Each number is 128 + 32 x the weight over its row's rms, rounded and kept within 0 to 255. Layers, rows and columns count from 0. The size above them is the row's rms in percent of the matrix's.

# layer 3 MLP up, 704x256, rms 0.13, rows 265-299, columns 64-127
size [ 81  95 115 105 101 109  95  83 103  96  90  94  93 101  98 112 106 102 107 105 108  95  95 106  96  86  82 119 100  95  99  98 105 105 100]
[[178  88 121 105  88 138 157 178 115 125 154 120  99 170 108 171 123 206 153 203 100 124  67  83  96 136 102 144  96 151 184 132 173 132 171 164 130 133 158 154  95  90  95 134 142 108  94  89 116 117 114 117 100 155 100  96 143 152 140 111 168  99 155 156]
 [131 140 148 144 147 110 121  84 136 144  86 154 130 113  74 123 112  95  77 119 165 136 143 123 101 118 122 151 130 127  84  87  84 113 135 117 134 178 147  93 103 103 112  78 114 157 133 127  82 121  97 138 139 103 234 152 120  94 144 129  85 106 120  96]
 [151  60 139 130 131 136 170 142 100 127 106 127 162 145 121  88 135 117 156 149 139 110 109 141 146  48 123 124 119 161 219 131 156  70 186 139 155 123 164 199 123  95 119 100 159 156 113 125 108 136 122 139 183 116 105 122 120 127 182  66 136 109  94 182]
 [ 98 141  75 104  93 145 141 138 149  66 147 119 122 129 141 115 143 122 122 133 118 174  93 131 108 162 120 128 108 160 149 125 133 126 127 136 112 157 167 131 172 140 151 134 130 139 116 156 131 167 150  90 136 137 148 144 153  94 121 104 202 173 128  75]
 [149  93 152 107 170 150 120 113 103 156 108 106 175 135 149  92 167 114 135 104 139  90 160 154 157 104 178 141 158 147 146 123 108 163 102 145 140  96 143 191  91 147 124 132 144 120  68  91 128 100  97 182 139 136 130 160  73  96 108 164  96  88 120 145]
 [ 98  93 129 159 164 175 120  96 129 140 130 165 164 135 116 110 166 136 166 156 122  68 145 112 152 103 136  63 144 130 115 158  91  94 101 152 116 135 118  83 134 102 192  71 116 165 146 167 152  74 113  99 126 130 151 171 115 130 177 141 177  98 179 182]
 [153 167 112 140 103 153 170 135 104 168 109 111 140 108 136 144  98 107 139 132 105  48 188 126 193 113 122 100  93 122 166  95  83 130 136 161 140  85  94  80 149 154 110 160 122 184 101 133 130 120 199  64 168 109 171  64 114 104 141 144  93  88 178  22]
 [121 128 110 121 165  88 180 121 143 163 123 135 127 145 117 122  89 126 105 130 151  79  40 139 145 148 129  74 135 108  62 156  89 102  98 135 147 107  96 130 153 154 164 155 118 113 160 112 167 124 123 110 141 122 154  74 117  83  77  98 190 208 158 135]
 [169  93 160  60 102 114 184  95 138 104 146 135 166 152 186 117  79 122 147 116 168 112 123 162 127 131 176 113 105 111  83 171 109 143 130 152  91 125 127 107 111 139 145  82 119 161  76 113 123 116 150  89 136 102 105 192 156  94 106 139 168 137 112  97]
 [ 86 133 122 106 140  93 111 115 104 140 126  77 121 107  70 134 161  96  98 118 117 151 147 127 131 161 141  71 115 130  74  49 128 151 105 119  67  87  77 143 130 184 141  91 117 120 112 164 122 115 120  98 142 111  79 136 155  70 128  91 132 135 140 159]
 [134 102  65  83  97  87 143  80 208 123 128 143 111 100  77 116 111 135 153 117 130 158 111  90  89 108 170 114 156 164 117 168 117 153 147 153 128  70 148 135 102 116 125 129 127 150 113  84  51 152 105 132  88 151  79 125 162 133 140 141 166 149 124 132]
 [105 201 157 134 151 167 110 154 132 128  91 124 161 123 132 114 132 115  74 176 144 127 124 198 183 182 122 131  96 106 112 158  76 101 106 154  90 104 161 121 161 127  68 116  91 147 115 187  81 169  97 122 178 125 134 151 162 129 117 150 129 104 140 162]
 [ 64  85 158 177 174 140 176 103 118 168 149 153  70 194 148 149 150 118  98 120 120 115 131  78 160 116 130  62 115 120 130 129 116 138 133 119 164 159 114 144 190 149 116 124 135 100  73 138 138 121  95  55 208 117 114 165 148 162 152 161 124 126  51 135]
 [182 124 136 129 135  94  92 103 142 178 120  83 117 166 108 116 114 121 162 105 119  85  75 127 138 191 151 106 171  89 113 113 172 124 143 154 112 102 102 195  85  83 238 138 110  89 131 149 134 117 100 161  93 150 201  88 138  78  94 135 143 162 143 150]
 [ 71 136 144 124 134 166 137 150 114 154 115  91 132 187 152 135  90 155 105  41 167 151  86 136 163 112 129 126 104 130 131 166 144 125 123 175 154 101 146 135 142 135 183 160  96  97 146 159 143  98  83  97 128 153 124 135 168 101 111 169 115 111 103 112]
 [129 110 164 134 158 148 103 132 160  81 154 111 136 154 126  99 181 143 165 170 140  37 126 143  92 154  62 104  74 148 100 177 142 139  96  72 132 149 134 154 217 148 151  94 126 107 159  91 136  97  73 133 149 119 157 178 100 151 174 121  90  90  91 145]
 [145  79 127 166 115 125  84 135 151 135 127 150 180 121 159 194 124  97  98  81 173 115 156 143 168 110  96  91  96 113  96 139  83 137 173  97 107 142 164  77  61 150 117 195 152 160 130 213 120 159 107  43  78  98 157 116 136 142 173 122 133 116 149 129]
 [134 190 116 161 104  77 130  95 184 101 138  81 155 129  99 164  93 112 132 107 117 132 124  79  81 141 125 134 103 149 216 144 148 102 107 137 172 124 137 156 113 152 131 122 126 195 141 134  76  77 157 135 102 110 149 125 117 139 160 182 141  57  97 171]
 [104 128 152 114 149 158 141 115 156  70 122 164  96 155 178 120 149 111 133 144 145 120  79 174 132 117  82 133 169 122  84 134 135 107  80 146  44 111 126 110 177 168 113 125  59 125 170 137 167 138 135  83  91 153  71 171  93 145 164  96 101 123  56 120]
 [103 145 133 121 111 159 228 123  78 141 120 166 147 202 163 159 156 104 150 111 178  74 104 151 103 104 139 127 168 130 195 187 142 181  85 155 193 156 149 119 124 116 120 123  59 127 132 133 169 137 118 125 148 157 102 180  94 102 120 131  96 116 132 171]
 [138  74 155 140 168 117 115 164 145  86 147 140  74 177 149 182 181 168 131 102 118 105 102 135  26 126 137 147 133 113 113  93  76 115 102 120 121  79 153 123 126 104 192 143 147 149 164 142 144 147 119 126 152  70 130 150 108 111 124  60 186 184 143  98]
 [123 174 113 162 106  76 101 157 125 119 192 180 170 182 160  83 153  72 163 133  96 144 123 187 114 112 147 115 171 136 161 133 170 123 135 172 123  74  98  97  88 121 142  59 111 119 159 102 125 127 149  97 174 161 115 192 212 129 130  85  51 124 171 151]
 [112 168 142 132 109 130 119 106  80 126 113 123 161 149 137  89 143 121 124 166 149  73  96 182 145 104 164 105 152 148 165  99 146 120 144 102 141 173 126 120  97 178 137 133  97  97 138  93  99 150 139 187 168 158 132 123 145 172 130 218 100 129 158  93]
 [ 93 129  83 122 117  90 145 143 137  89 104  75 114  95  79 127 103  97 125 149 119 190  99 159 205 163  82 100 110 131 123 124 126 107 171 156 108  88 190 116 103 168 166  93 110 139  95 116 122  84  92 116 129 164 198 124  79  87 138 132 112 181 103  99]
 [131 171 186 118 140 101  92 107 207 119 145 136 132  88 169  94 128 148  75  69 170  77  72 173 140 139  90 215 107 165 149 158 167 178 127 146 123 160 147 127 147 164 113 154 101  91  83 139  90 116  98 119 124 126 114 116 228  77 122 156  62 160 114 121]
 [117  79  80 194 176 102  93  99  50 103 157 121 170 123 144 165 147 128 107 121 132 132 128  79 130 108 147  81 106 138  98 109 138 112 121 105  96 142 142 155 127 118 138 170 143 134 113 179 139  84 104 154 193 110 134 162 174 151  89  87 113 102 168 178]
 [166 132  75 103 127 111  79 187 127 113 111 147 134 115  60  94 174 135  69 113  85 155 143 171 129 158 144 177 136 166 133 146 125 122 106  61 150 198 155 115 118  85 135 107  94 140 126 111 146 110  96 131 127  79  99 109  82 150 130  98 117 159 165 162]
 [167  85 180 144 164 133  48 115 167 166 151 143 197  88 145  91 154  69 111 147 173 102 122 128 124  60 104 146 184 114 115 123 160 140 127 132 165 154 116 147  75 117  62 193 163 143 127  53 142 121 119 178 115 124 210  52 154 164 176 106  81 108 117 136]
 [159 121 181 150 121 105 124 113 104 138  97 119  71 100  98 146  59 137 131 185 100 119 184 188 161 146 138 122 159  80  91 114 135 122 117 149 166 107 111 134 118 156 151 140 142 133 100 140 166 143  68 146 119 130 106 102 117 114 143 104  75 127 165 112]
 [124 137 160 142  98 158 145 142  95 137 102 101  89 120 109 144 115 176  94  77  86 153 104 212 134 171 154 127  74 117 168 142 133 179 117  96 159 143 138  81 133 171 122 134  95 125 135 168 114 129 132 177 188 101 141 130  69 135 116 177 129 120 131 182]
 [163 120 151 116 161 130 105  73 131 134  89 199 132 156 172 112 120 121  99 144 104  87 131  96  90 153 108 119 144 173 155 115 158 136 130 167  94 178 166  85  91  99 118 122 140 116  99 131 166 148 170 117  73 151 139 111 148  86  70 120 185 195 145 140]
 [152 112 175  71  96 123 108 146  89 145 126 112 151 163 162 113 118 135 206 110 108 105 171 168 171 104 153 133 173 109 138 100  85 165  94  93  90 193 123  87  99 141 109 154 104 106  95 152 118  80 102 123  86 106  78 145 131 109 105 165 176 110 133  96]
 [139 134 136 131 147 169  60  91 162 124 143 152 183  90 154  93 157 113 160 175 108  58 172 127 184  82 162 128 213 182 120 170 158  71 134 109 112  40 122 125 161 123 146 114 150 115 145 178 110 101 129  70 157 136  93 107 171  86 175 133 119 123 140 113]
 [115  58 113  82 109 118 127 100 169  86 140 150 136  81 178  90 150 172 120  64 117  80 136 151  65  76 139 113 150 109  78 138 143 163  88 135 144 136 154 165 165 118 110 136  88 125 164 135 134 105 127 130  86 173 127 134 143 120 107  93 121  58 159 128]
 [100 138 138 156 131 132 180 126  75  98 120  39 103 132 148 107 150 130 183 215  87 139 159 124 146 149 150 146 119 100 155 199 130 109 153 152 107 143  70 167 110 124 108 159 117 162  93 133 187  89  66  92 110  94  28 162 163 127  70 140 172  90  98 156]]
# layer 3 MLP down (transposed), 704x256, rms 0.118, rows 265-299, columns 64-127
size [ 84 103 103 103 109 104 101  86 104  99  93  89  93 101 108 110 100  89 104 110 106  92 106  99 103  93  91 110 104 104  95 105  98 101 102]
[[112  82  98  94 171 144 140 120 111 170  92 163 120 122 129 131 133 166 178 157 150 202  58 117 113 186 128 125  96 138 123  43 134  81  93 144 252 116  99 136 129 115 154 105  73 124 126 117 123 122 125  90 142 208 107  86 106 112 121 100 122 116  84 140]
 [127 140  94 118  84  91 121 125 150 146  84 118 107 109 117  87 111 121 131 142 146 137 140 164 163 134 145 167 109 158 111 108 113 100 142  85 152 155 147 131 111  97 143 135 101  75 119 178  99  64 106 106 116 146 141 157 150  59 170  84 135  66  53 120]
 [ 99 146  77 131 152 153 122  93 139 136 166 139 146 107 153 133 166 154 110 149  79  97 114 116 128 103 160 133 140  95  91 142 146 139  99 107 115 151 160 138 154 130 115  92 127 211  99 121 136 110  80 118 120  30  82 123 179  97 124 117 124 136 174 111]
 [ 77 134 125  86 100 157 104 140 118  99 149 147 142  94 131 183  91 153  92  92 102  80 125 113 104 118 140 164 100 178 112 107 138 114 175 156 139 183  87 181 157  89 142 130 139 112  78  84 126 169  96 181 172  67 121 133 124 136 123  72 136 163 119 147]
 [130 115 161 170 147 136 127  87 141  95 120 109  88  64 114 121  98 108 105 143 116  79 157 158 129 141 130 110 100 116  93 113 107 148 124 166  81 130 135 122 102 139 174 121 126 125 129 128 146  96 120 112  93 113 110 126 127 130 101 192 136 106  83  93]
 [205 110 161 163 138 124 135 182 105 117 137 119 124 143 123 102  89 163 116 112 135  93 135 120 146 106 175 121 123 137 117 115 115 113  84 139 162 128 161 125 117 131 137 116 125  44 178 117 102 132  77 184 109 181 104 173 144 139  69 138 163  86 121  97]
 [131 148 106 122  79 126  59 110 135 104  62  93 102 129 121 118  96 148 179 178 173 147 153 141  85 138  58 137 225 144  83 126  86 146 158 108  83 151 112 165 165 140 113  86 133 142  97  94 201 133 131  84 129 116  81 116 140 149 128  94 149 114 166  71]
 [171  98 126 101 141  97 182 132 171 105  85  75 178 146 112 124 161 107 101 177  99 140 144 130 132 101 133  77 158 148  87 164 165 114 117 129 155 144 124 189 142  86 173 168 125 133 115 141  71 111 133 131  99 118 114 141 141  92 106 107  96 140 103 104]
 [133  80  97 105  78  70 178 196 175 168 148 163  86 112 105 172  96 184 170  97 151 191  67  86 113  85 141 171 194 123  92 146  72 117 152 118 108 148  76  87 168 171 121 123 107 154  79 149 133 156 118  84 117 126 108 169 125 104 124 116 163 112 187 114]
 [140 141 106 113 166  65 140 134 131 237 110 119  91 100 136 116  89 115 167  93 144 151 141 166 115 141 116 122 142 107 178  81 164 150 137 118  92 124  73 112 134 140 157 128 145 185 107 134  71 103 136  91  78 103 163 184  82 114 123  87 144 114 138 122]
 [ 77 110 127 110 101  82  67 115  93 163 175 152 141 144 159 164 149 173  80 109 119 146  79 153 104 118 139 165 132 133 142 129 117 182 133 174  89 116 138 118 123 160 110 107 131  85  92 121 129  54 126 158 114 167 122 165 131 100 117  97 127 134 150  90]
 [ 99 179 141 102 127 112 130 148 160 123 116 119 216 173 139 112 130 169 110 164 141  97 106 160 163 190 133  94 133  82 111 115 111 117  56 171  74 153 113 151 100 140  65 128 137 143 137 165 123 147 110 131 158 129 166 144  79 131 171 110 137 120  88 137]
 [140 161 115 167 136 118 126 217 148 169 140 100 126 125 178 149 144  31 118 168 156  76 142 106  94 147 140  66  86 181  91 122 165 125 173 174 150 202 150 117 179 147 152 144 100 158 111 152 127 124 153 150 136  92  76 110 136  84  97 152 144 145  38 193]
 [ 90 134 148 128 133 107 134 102 114 128 120 105 223 164 101 156 133 156 147  84 151 109  64 136 110 113 149 134  87 108 163  79 199 111 146 179 112  67 151 127 133 130 229 112 152 116 183 202 134 160  61 200 127 174 198 128 140 154 172 171 185 103 207 117]
 [148 182 170 132 126  78 123 163  91 128 137  89 108 193 136  88  81 150 151  79 117  69 135 126 112  77 184  93 156 136  67 113  96 115 156 139  98 132 116  78  62 130 135 149  78 127 129 176 175  69 124 127  93 153  90 144 101 144  98 113 141 137  79  93]
 [139 117 107 156 117  67  72 102 158 113 168  97 130 190 105  94 130  99 115 201 109 112 104  93 110  99 125  82 132  98 137 150 160 145  89  87 125 104  78 129 174  98 183 133 151  76 169  94  83  83 147 174 102 156 137 124  91 138 154  98 185 110 105 134]
 [ 66 157 151 106 139 125 153 116 145 142 142  71 108 138 166 109  80 118 114 173 152  98 119 152 144 135 130 165 130   8 132 121 144 170 163 137 136 103 170 142 162 101  92 116 147 198  83 165 140 191 107 146 118 159 130  94 177  96 141 128 141 125 130 127]
 [ 96 105 202 172 101 148 159 114  47 117 142 135 154 149 171 168 104 150 130 125 157 112  90  88  87 121 145 164 166 157 144 146 166 123 133 145 197 128  61 140 172 154 154 182  80 127 134 168 136  88 112 150 159 255 117 114 151  93 131  68 124 124 151 144]
 [114 151 143 121 110 139 118 119 193 124  89 125 138 146 136 132 123 134 132 168 154 131 129 130 161 106 136 133 154  65 123 129 166 153  96 131 105 142 122 122 196 183 116 161 106 173 100 115 156 142  75  85 162 117  93 105 143 163 109 166 148 119  90 152]
 [134  92 158 198 125 137 129 176 139 137 117 126 146 155 161 110 120 109 122  91 161 111  88  92 135 107 136 118 124  69 201  95 142 193 163 140 119 125  89 135 168 183 110 111 136 103  97 190 119 126 178 163 149 164 158 114 135 137 114 117  90 138 117 138]
 [135  90 198  97  89 140 187  93 123 143 121 137 115 148  78 164 183 156  96  81  68 150 105 138 103 152 144 104 113  88 148 120 137 126 164 148 103 131 100 119  93 115 128 165 100 130 144 140 127 116 134 216 157 101  76 134  93 115 123 130 163 123 160 121]
 [131 140 114 149 116 134  74 165 126 120 128 176 134  90 114 125 178 116 109 140 122 134 155 122 180  89 100 168 118  97 181  98 131 160 127 149 118 136 152 152 100  95  84 112 111 118  97  61 190 138 139 167 141 151 157 143 162 120 144 145 164 131 151 118]
 [143 154 135 138 155 131 128  82  92 140  99 138 163 139 192 145  67 155 133 209 123 140  93 116 118  95  90 129 110 148 161 160 136  59  67 116 131 199 133 121  65 179 143  72 113  97 148 155  95 147 133  72 178 159 137  96 136 116 126 166  78  76 124 131]
 [ 87 189 133 122 175 114 103 168  74  91 136 102 183 168  88  90  78 119 133 104 114 140  97 146 183 148 130 139 109 138 101  94 133 141 116 159 163 160 108 116  86 117  83 127 153 146  79 114 136 117  90 158  73 240 131  85 149 166 153 107 157 130  75 111]
 [133 132 153 113 150 163 158 107 113 130 102 110 179 107 115  63 166  93 132  90 122  82 149 105 105  56 123 200 143 143 114 158  94  94  91 166 143 168 100 116 120  96  96 114  92 131  99  89 117 169 160 158 128 138  98 158 168 123 127 127 114 180 125  92]
 [157 118 178 150 113 148  87  94 152 135 138 143 150 110 101 173 147 165 173 136 145 189 105  76 123 150 176 111 179 131 130 154 155 154 151 148  86 112 138 162  78 119  61 161 166 127 154 171  96 143  77 145  77 111 110 155 144 111  86  58 102  82 105 129]
 [117 116 128 139 110 127 160  69  57 150 129 107 112 145 207 118 135 172 160 152 153  66 113 194 127 128 101  61 157 161  88 148 141 124 120 204 153 131 118  79 187 165 130 135 198 131  66 170 114 107 171 115 165 101 145 149 141 179 126 160  57 126 109 149]
 [128 137 174 105 120  78  98 163 123 162 175  65 150 147 124 109  98  89  94 158 138 143  92 118 113  23 111 180 172 111 190 202 184 155  94 115 157  85  94 124  77 103  79 141 144 110 117  70 149 175  95 201 183  73 199 128 113 187 115 117 130 116 128 172]
 [146 110 129 120 118  65 125  72 137 103  89 106  95 146  62 129 123 108 147 175 175 171 158 112 147 137 142 125 118 137  84 127 112  82 129 130 183  95 105  75 127 172 172 108 133 126 130 116 151 110  88  49 136 107 115 153  93 159 140  60 173 121 189 141]
 [ 87  76 130 140 127 128 152  82  98  96 129 117 144  85 118 145  81 204 162 123  82 170 159 151 116 144 110  98 139 122 154 150 103 149 109 115  92 163  69 114 115 142 145 201  57 134 131 161 118 139 103 146 147  77 160  97 133 128 120 161 109 232 126 126]
 [122 118  94 119 115 109 130 127 177 149 118 130 133 159 135  91 103  99  72 172 145 107 126 105 116 146 135 109  98 115 119 157  82 101 159 113 115 128  98 125 170 175 180 111 138 121 127 126 120 155 195  97 159 247 142 128 121  82 134 125 172 137 107 150]
 [106 190 202 157 110 164 132 113 154 105 109 140 161 152 135 107 122 105 133 172 145 153 126 126 166 125 130  88 107 145 134 107 193  99  93 134 176 195 153 136 103 153 147 176 195 131 149 147 178 102  78 176 148  74 119 128 102 156 109  65 156 143 149 145]
 [101 160 172  94 203 157  89 111  92  90 120 202  99  88  82 159 180 154 189 132  97 100 106 111 104 149  99  79 144 149 164 119 150 113 140 144  89 139  95  98 166  94 158 161 157  65 104 132 145 121 155 176 182 130  44 118 174  95 129  93 179 168 137 109]
 [185  84 138  73 121 116 155 141 124 101 132 120 120 140 123  87 170 122 162  79  62 118 150 121 119 100 101 156 154  80 110 100  99 147 147 194 122 116 158 135 139 106 119 123  85  89 144 145 153  30 171 164  78 167 149 114 162 136  76  90 163 127 172 132]
 [ 79 152 140 123 134 171 139 165  74 108 141  93  88 146 151 111 166 136 169 127 141 125 112  75 191 116 123 148 108 138 105 145 163 124 116 120 115  82 115 134 129 125 106  65 121 103 103 122 197 117  22  82 121 117  85 162 196 134  58 154 175 125 102 128]]
# layer 3 MLP gate, 704x256, rms 0.13, rows 266-300, columns 64-127
size [ 93 117  98 105 109  96  81 104  94  90  92  92 104 100 115 105  97 110 103  98  98 100 109  99  88  83 124 106  96  97 102 104 101  99 109]
[[186 119 145 166 133 108 146 106 146 142 116 112 176 129  82 106 111 121  98 102 127 155 107 136 102 134 154 186  90 137 119  71 106  82  96 115 139 172 172 105  82 136 162 100 112 128 154 120  73 150  66 107 146 114 207 156 138  58 145 116 100  88  81 119]
 [187  62 104 124 148 134 160 114 116 129 132 147 168 169 120 118 138 149 151 155 214 119 110 123 144 100 159 152 108 156 202 105 157  77 206 149 150 139 133 159 159 118 161 112 145 105 156 147 126  53 146 143 164 143 132 128 142 159 157  91 175 116  93 147]
 [160 137  95  97 124 143 163 100 140 137 142 126  78 145  73 141 119 128 111 122 203 150  81 118  92 148 160  97  89  65 125  94  93 197 142  94 178 156 149 159 135 108 110 145  83 187  78 146 152 113 117  82  85 147 194 156 169 134  90 109  36 108 120 120]
 [112 103 129  83 141 159 146 111 150 104 115 144 136 136 126  85 159 189 149 124 122  97 117 146 125  95 128 135  91 124 129  59 147 126  88 157 120  88 134 160 121 156 134  63 130 143 115 131 104 110 125 130 133 141 111  96 136 115 196 170 119 102 147  77]
 [148  74 164 150 110 134 149 161 209 156 135 120  62 106 110  71 148 154 115 103 186 132 108  92 102 132 150 145 142 163 148  83 130 147 115 165 153 103 154 125 123 131 102 121 208  90  38 125  93 157 100 149  91 119 125 134 111 105 150 123 174 139 138 132]
 [169 147 102 110 134 167 131 154 100 143 106 107 145 135 112 129  93 120  94 134  95  77 181 113 168 111  98 129 103  73 145 163  84 116 179 142 137  76  94 111 141 139 135 186 150 111 123 153 105 158 163 129 119 133 177 102 111  76  75 144  69  92 172 100]
 [117 154 153 172 158  35 151 181 130 122 157 140 119 105 215 145 101 112 160 140 156  84 182 141  95 141 116 194 148 194 177  97  92 104 121 162 130 153 200 180 101  99 134 117  60 122  54 121 140 108  95 117 113 112 104 103 110 189 100 149  66 100 120 135]
 [152 121 128 194 102 122  87 151 142 120 117 111 181 148 136 108 145 120 189 141 138  83 132 155 180 121 124  52 100 146 122 124 129 137  80 187 118  80 163  75 137 185 174 119 163 121 169 118 138 105 144  42 215 133 107 107 121 141 124  85 100 114 141  73]
 [113 166 126 112 143 143  85 201 145 169 169 103 111  99  95 150 155 136 144  93 123 158 136 152 140 134 113 134 113 157  69  95 119 128  96  69 160  71  53  87 128 135 163 114 116 181 151 157  70 101 167 166 142 102 127 142 153  36 105  65  85  75  93 115]
 [172 154 138 136 173 183 126 154  69 174 187 188  68 139  75 141 119 112 151 110 136  95 127 146 166 105 147 118 153 135 156 108 138  40 109 103 114 189 140 152 153 130 189 102 109 142 112 180 112 121 135 164 111  93 192 107 134 127 150  91  84 156 176 122]
 [167  45 130 102 104  98 134 136 123 128 158 111  79 165 112 129  86 156 171 101 139 136 165  84  81 114 116 124 193 164 120 104 185 128 155 113 179 132 122 133 117 110 166 138 143 137 134  86 150  92 121 172  80 162 128 117 123 154 149 111  90 177 121 110]
 [112  91 108  87 137 122  97  58 114  94  91 155 174 100 152  68 137 163 134  71 190 169  90 149 170 155 108 146 131 152 135  92  89 136  55 135 131 115 150 160 134 147 148 205  37 122 152 101 160 120  82  95 167  56 191 107 141 118 163 110 115 150 169 110]
 [ 59 171 116 137 174 136 118 136 161 120 146  24 101 105  89  73 151 115  68 169  93 152 144 154 168 117 161 118 139 116  84  98  99 133 110  40 107 142 135 123 115 141  37 157 126  93 110 124 111 123 150  75 165 111  93  97  85  69 157 121 164 138  95 134]
 [ 70 101 150 118  94 107 166 110 108 158 150  99 198 165 120  97 115 146  94  51 131 152 113 118 171 166 120 134 134 103 110 135 172 135 142 126 142 142 117 118 146 131 139 137 101 139 119  90  99 154  95 125  12 135 131  71 132 105 135 124 158 143 131 104]
 [150 153 119  83 119  83 135 105  78 162 124 132  86 103 123 110  90 128  73  56 111 180 165 123 142 127 200 126 108 159 173  89  69 132 134 119 134 130 126  84  52 142  96 148 149 157 121 139 120 170 174 125 114 163 116 123 171 143  77 170 207 157 156  92]
 [ 73 138 132  71 135 117 147 127  94 126 118  92  90 132  61  65 146 154 171 199  93 185 110 137 100 162 170 131 130 163 152 161 120 132 127 150 179  98 115 173 154 101 124 131 155  84 111  58 147  85 168 161 155 168 144 141 116 147 112 106 120 108  79  97]
 [138  92 151  94 126 158 123 170  89 120 131 175 119 103 161  96 179 111 130 138 175 127 133 169 141 104 107  95 143 123  49 143 100 149 113 153  97 146 135 120 171 122 124 162  88  98 127  97 132 166  83 132 172 152 112 162 154 117  81  81  99 181 181 106]
 [140 107 115  86  66 146 164 122  82 154 142  78 116  98 117 154 166 142 104 145  83 109 163 152 124 156 114  99 139 121 115 146  83 189 193 131 151 105 131 130  56  54 154 116 157 118 126 122  63 103 153 199 118 143 148  97 118 147 125 117 184 127 195 167]
 [ 90 130 135  59 109 176 211 153  79 160 115 179 207 187 158 165 187 142 139 124 217  72  84 134  95  64 129 105 107 118 126 144 121 155  76  88 176  92 125 133 168  87  64 115  64 162 155 136 146 149 158 142 176 143  95 155 136 110 128 137 125 107 121 141]
 [131 100  69 106 175 147 118 120 135 131 150 103 118 181  96 144 126 135  95 122 148 136 142 238  96 147 136 215 128 117 136 133 126  99 174 157  92 125 159 129 113 151 125 126 144  96 162 118 146 122 101 196 110  64 163 120 130 130 119 101 112 110  98 129]
 [150 104 119 114 136 157 161 127 168 118  63 120 122 108 110 175  83 175 127 124 155 137 113  89 110 150 147 146  58 154  89 121  89  94 115 121 137 155 197 130 146 158 135 182  91 125  92 154 113 110 121 166  84 116 119 136  67 133 106 140 205 172  75  91]
 [111 190 128 128 143 109 100  93  81  96 136 106 190 158 122 113 130 122  88 167 133  62 119 179 142 105 157  98 133 151 166 107 155 102 146 159 153 177 166 129 102 126 126 137 114  99 193  87 132 143 141 212 138 160 164 159  90 150 142 195 104 158 168 101]
 [180 154 137 142 158  82  93 188 119  79 129 128 165 126  90 143 104 149 111 101 210 138  49 129 130 137  68 120 139 113 138 109 123 166 130 152  89 155 167 116 159 192 148 136 153 128  84  96 133  67 158 142  92 145 170 105 100  94 154 184 107 125 143  57]
 [106 117 170  97 123 142 123 104 104 120 175 151 116 145 117 156 102 132  53 133 157 112 151 145  98  90 163 165  45 142 142  93 142  79 155 187 161  91 115 182 134 145 115 138 182 118  94 105 124 145 128  77  89 174 139 130 173 108 127 108 117 136 177 149]
 [125 177  68  77 117 150 187 129 137 194  88  76 113 142  65  79 109 181 103 114 138 137 126 162 130 132  83 142 119 131 203 147 161 116  76 104 162 111 145 124 143 176 129 113 126 128 101 107 145 132 222 152 102 147 147 126 108 174 138 158 166 135 129 103]
 [131 128 133 133 124 135 125  95 119 141 186  93 119 213 198 148  96  76 162 127 214 158  74 118 139  63 104  95 138 165 112 125 134 144  99 220 146  93  95 109 142 138 144 100 121 180  66 150  94 154 174  95 139 113 180 137 137 106 125 147 144 112 126  87]
 [164 122 134 101  67 127 155 102 160 182 181 161 129 181 147 156  67 129 147  99 129 185  94  94 134 135 138 139 114  83 219 135 164 107 101 149 153 120 154 141  65 123 172 126 154 122 111  95 127 134 131 157 101 175 130 113 207  99 102 187 179 117 158 112]
 [149 138 147 133 104  91 165 172 113 115  83 137  54  82 137 126 102 114 126 173 145 142 190 181 140 162  76 133 134  86  54 130 114 122 133 108 155  94 118 127 172 176 157 133 100 156 114 130 152 119 169 114 142 152 156 119 100 131 172  98 111 145 181  96]
 [ 86 146 125 107 143 127 115 124 184 129 169 176 110 130 152 125 170  91 101 169 147 111 146 105 157 111 155 157 143 156 114  79 173  97 114 116 126 104 150 197  83  83 114 113 139  91  91 105 158 122 103 121  78 142 161 133 158 120 152  67 137 147  80 123]
 [146 183 110 141 163 100 163 222 128 114 148  55 115  67 137 107 164 138 116 144  75 151 119 158 105 121 117 139  98  86 123 100  63 121 101 151 137  86  95 171 135 138 106 128 157 150 147 126  95 141  90 118 199 137 124 152  94 120 134 146 122  82 140  94]
 [155  83 100 128 177 149 178  95 131 130 134 139 136 107 121 140 174 115 180 105 115  70 169 105 140 156  98 119 140 120 112 190  91 128  98 144 148  83 133 115 137  62 139  89  99 146  72  73 133  81  82 136 146 151 150 131 157 128 116 152 114  91 160  77]
 [152 134 118 144  53 107  64 103 147 133 143 130 130 173 131 156 150 118 112 147 167 116  44 132 138 116 107 114  82 108 100 137  53 160 139 108 172 165 200 111 131 132  95 101 114 181 156 136 117 151 132 140  83 125 184  99  67 163 120 109 114 137 113 107]
 [114 108 135 131 168 118 116 172 126 130 143 146 153 138  74 128  97 151  89 186 136 154 121 135 216 120 150  73 119 144 182  99 142 102 173  83  96 150 125 154  80 128 127 107 154 120 102 114  97 147  95 120 111  71  96 107 104 110 175 180 134 208 118 133]
 [125 112 122 153 122  88  68 135 158 139 179 195 175 164  77 139 132 106 102  62 206 163 156 133  86  96 118 107 185 155 129  84 126 136 128 110 173 137 114 149 154 152 128 137 111  72 115 147  58 115 158 158 164 168 205 104 106 130 140 122 113 123 161  86]
 [120 133 179 166 158 161 130 146 120  90 150 136 149 103 129 115 126 161 179  88 160  89 169 101 118 134  79 135 150 140 157 169  77 198 148 139 189 118 124 123 155 114 133 149 170 113 147 129 186 149 134  71 146 118 154 120 157 165 107 125 171 163 132 165]]